{
  "num_hidden_layers": 16,
  "hidden_size": 128,
  "num_attention_heads": 4,
  "num_key_value_heads": 2,
  "head_dim": 32,
  "intermediate_size": 512,
  "vocab_size": 2009,
  "hidden_act": "squared_relu",
  "norm": "rmsnorm",
  "norm_place": "pre",
  "norm_eps": 1e-06,
  "positions": "rope",
  "rope_theta": 1020.0,
  "rope_fraction": 0.5,
  "qk_norm": true,
  "attn_scale": 0.384,
  "bias": "none",
  "tie_word_embeddings": false,
  "parallel_block": false,
  "extras": ["local attention windows", "shifted keys", "gated attention", "capped logits"],
  "init": "uniform",
  "init_std_qkv": 0.0564,
  "init_std_o": 0.0,
  "init_std_up": 0.0564,
  "init_std_down": 0.0,
  "optimizer": "adam_atan2",
  "learning_rate": 0.0031,
  "beta1": 0.9,
  "beta2": 0.95,
  "weight_decay": 0.039,
  "lr_head": 0.005,
  "warmup_steps": 471,
  "schedule": "wsd",
  "decay_fraction": 0.823,
  "decay_shape": "linear",
  "final_lr_fraction": 0.0,
  "batch_tokens": [8192, 16384],
  "max_seq_len": 2048,
  "doc_mask": true,
  "train_tokens": 88400000,
  "max_steps": 7522,
  "dataset": "wikipedia_en"
}
Each number is 128 + 24 x the weight over its row's rms, rounded and kept within 0 to 255. Layers, rows and columns count from 0. Numbers have three digits each. The size before them is the row's rms in percent of the matrix's.

# layer 2 attention query, 128x128, rms 0.189, rows 0-14,32-45, columns 64-127
087:112124139128086145183149135169080146136099085136109127098139144134089131128149114132151095118120129142180126169106142141138136103101066126100147155158131128105117138118145130138130144173104148
071:107117169100140107111121081125098146137171122139089108123152121126113146154158116125173128134121099151166101093134115121119140112131134105145124106154100128085133135122126173119161166088114119
067:103149126093137131122129126141119127131149112134166154130099135107175132092125145112087150147121099117179100071167113099110123143084106097086153127155121132130134156159111137114103148133152183
072:125161122139129121128145117129116149140138127154120119161122127134136134139147074080138149115160116104160094186088181107149145095113108170106130131083116154135108152138081130128112120125093065
068:144133175128102139138136114122131113086143144140107143123129102110144146097101176136126116121125175165151136171118124142094121140136166128172110146113090126131167088136125108132166112139145137
084:135134162116069137141151138139182159134123113130133117093099146124115113144141131160174132137096190142152191075133092120094115141150114127132110163158115134148124120124130132152143090128129164
064:114142129158066136159161156128076140136123119089131117155114112159123128136090130097136128126106116153194142111122075102115094155130094132101078174154138132122134086136114126153102114159173129
089:119125085132146119130095070144125149151191148130159142146134180108155114163146092124107131152169090118129127161113176118187100104092099148094167091104129134141054140105100124120104138136124112
080:146085125155115106162133076139129119131138154094098116140121132154128148131111127148097139146122089144124154133136105107196145114120130105104151090116163099111100117128106137146133121173128121
122:111105105134130153126137063128145137139190137131147148123113134125156119121142118131141157156109112132134174161127210141191135109145117129131175093115103125125110089082115110134106173166125113
093:132132119144140141162097192123127129101104108107148125111148147130088128111079134104115112116116157123129104083123037091092126147093128128143094173143156131107139154182137146149149105111124122
089:125106106147119149161119119140086121112146140121111120122136136183171145104116077142118138171124096091166152143144145109207088143097123112094152081065129106123096150099130122087107110136138101
121:154115126129146127134119102124121102147105072100143137126121163111096140095136138121141097105134102133116079093119155108126147098077092140099138172113134151126099131146147124129153111160148162
107:124148117177140124138106137108104131082140108123129120153115104164147124154159074133140125176113082094161114171149134133134100110110081120131163127091121108156101152144115103123109098117172113
102:117136158115110128126130186107160121124086132158121148130164119107105098153102175105142131107120121120142137149107036111103111131144151123138132119195145089123102157121084149091131140093130145
091:132127139134175160111117083127130104144128112140107126154130109091115100151124106108129155085144107079116122090108087140148150114106112127144129115165152114115139125134157163121124144136127137
101:124093119130123137145145165144129156144117154130136088116138099162156115155169134077157138107117156121126091150139155132102140119143124113132120092189143120115127124101167135116086153146103109
095:137142124137153129129157117116130154124127122134126118147108097116098116168122117151090131124109077164148101122135102129138134099069136106145140098132134057119152154153138144093121127138164141
128:105126091087130136127105141128169143119143181142145112129130124166171119140138093136133135176099172133151140153168127123121087140179145118153137094117115150135141127076093135157120131152115108
092:137106132097156166074163104137096174122117153147105159132120137115105079121156144104165151088130101149114082138105172146103119136155100152138153156134136162173120088141169119103179142126145150
147:129105138146153105146125155130101107159114089112145124137144147126084136123133142099133108077151061118116076127109136128095149088097113152103120183163133137138136106162159105128148112133173141
118:114115131133134122165112165125120119145102082119146097114157129104087120128100144115121112081128063117111084118115126113094134105076125135107119196146138129129139146173123118148130111115178116
149:132168130181118135125122137128097131110140153120097113149127098138141161133114120147099127169115156137141177105162102122164121159139174126134111087121158102101148141113109126131142173092099099
140:116134119165133115154124152103082139108150125096105106156122110151104143107085105126092124135129097129150175127155070110121119155113179143122144101115133106108148166155110123116095131101172094
154:132133125168117160108122129130132121123129156118090129132117101166145164137124109138125158157129158122139187129149122154172091137161165123149136060105138114099139124083142132126138156122126121
129:132086133090128108133130152113108120146131080121156145132131134117094146115126173159147084101141114137128066118093133103093160115083115136103089197158131153131112146192119153126122104124146138
155:116145124134117144125128158133102130108121156109107106135151062136131126111103118123108165156104125117128184117152079130130107165132194131138144078139137093122152126120099131131120157095133093
093:119122138119154119147137134138172146102084098108119136132154135104141102162139089130093116130171115130109108125099090190145119148073126110101159175080106111143113130154146118126148096131147139
176:147137135147118151095135161128075121107124179119078101150159104118133130124116121134124175146117110126141171136150107127143106114137169137113142081150135111123131105118127103107134161132158126
# layer 2 attention key, 64x128, rms 0.194, rows 0-13, columns 64-127
075:145112134119113095138189180135155122137143113107119152122113206105164127128131160071095129132125109098142127149138135115126135153149137119143104147121125076109078097139124123143155139099147152
086:150094144154095084145175139070117108131097091095147114135110096102096141128105147128117140110117103109133131139142114097100121145101122146168112159138118104125108156130111094142150111126138147
089:146115138159123108141139103102153143158113076088114132135165147122070142119093151121092116089126123120132123145102143137130125086083101149143135134137097120135071110120135102141169111119098100
088:135160123155100195117115134141115087114137151161099123105139135147123146109138145105124111161148149133101115130099101098143133122128171109111146092140124137105178167143136141125105135136174108
066:114115145135125125141135112134121112080126129084128107126151103136133171144121118140097125119103097136075095125135122112132089108112109139096107153088115097187038122160133130113145149106147131
096:149125138130136085143140090107131150145108067124136136125163165140077111129130144129099123097125136145138088129103152153107134109133089137135126152120098109158123119119121125146180085113084116
082:111142140088138092135127121136160148183120095137126135120113142134097073115128139116101121107152140110147092152168104115097156123125109140135132126152135160095179099102107129153100124131124104
107:117109103130099164123129157119123112125129193137123121143138104138149173123101108143174129148121123102135177120154092119140112144135168119119121110132157151121114150133139112121120144137179126
094:132125100139156170110118151128107147151154178135122095139110115133145172156130094116164125176124114117171165122130136111121107142109141133105139127119121131121136110103159124142131187156187128
099:143123109154135167108119134116086149119130217107115128141127124126140166104117090107122117167125075121135163146148124128181092167134150114129135105134108126148121123132149080098140130173166143
094:138136116110126123160115100161142125141138080156155131137141145148109128159123151129127097129152162098139101127148140120059189094160096130137112119148156125101083122128123161148106106118135093
140:115119124149150167105168150077116116114123178131088115125152131135145148117097111146122131177130128133136164127108104131184110159111174133123137090113118118160146147096132110099135149146122113
127:144137126123122135161112126125099140123145142132137155143131121105112116140108114057132115134158108109111135161131071118074176126144123096143112145170151178128103136126099127101119144126186127
109:148097118118123095087135141106139125127150189113098141142148146119122182101103093134153142198142101124129164143134127147149147143114170119139099104133117118126111140130126115127136141145146090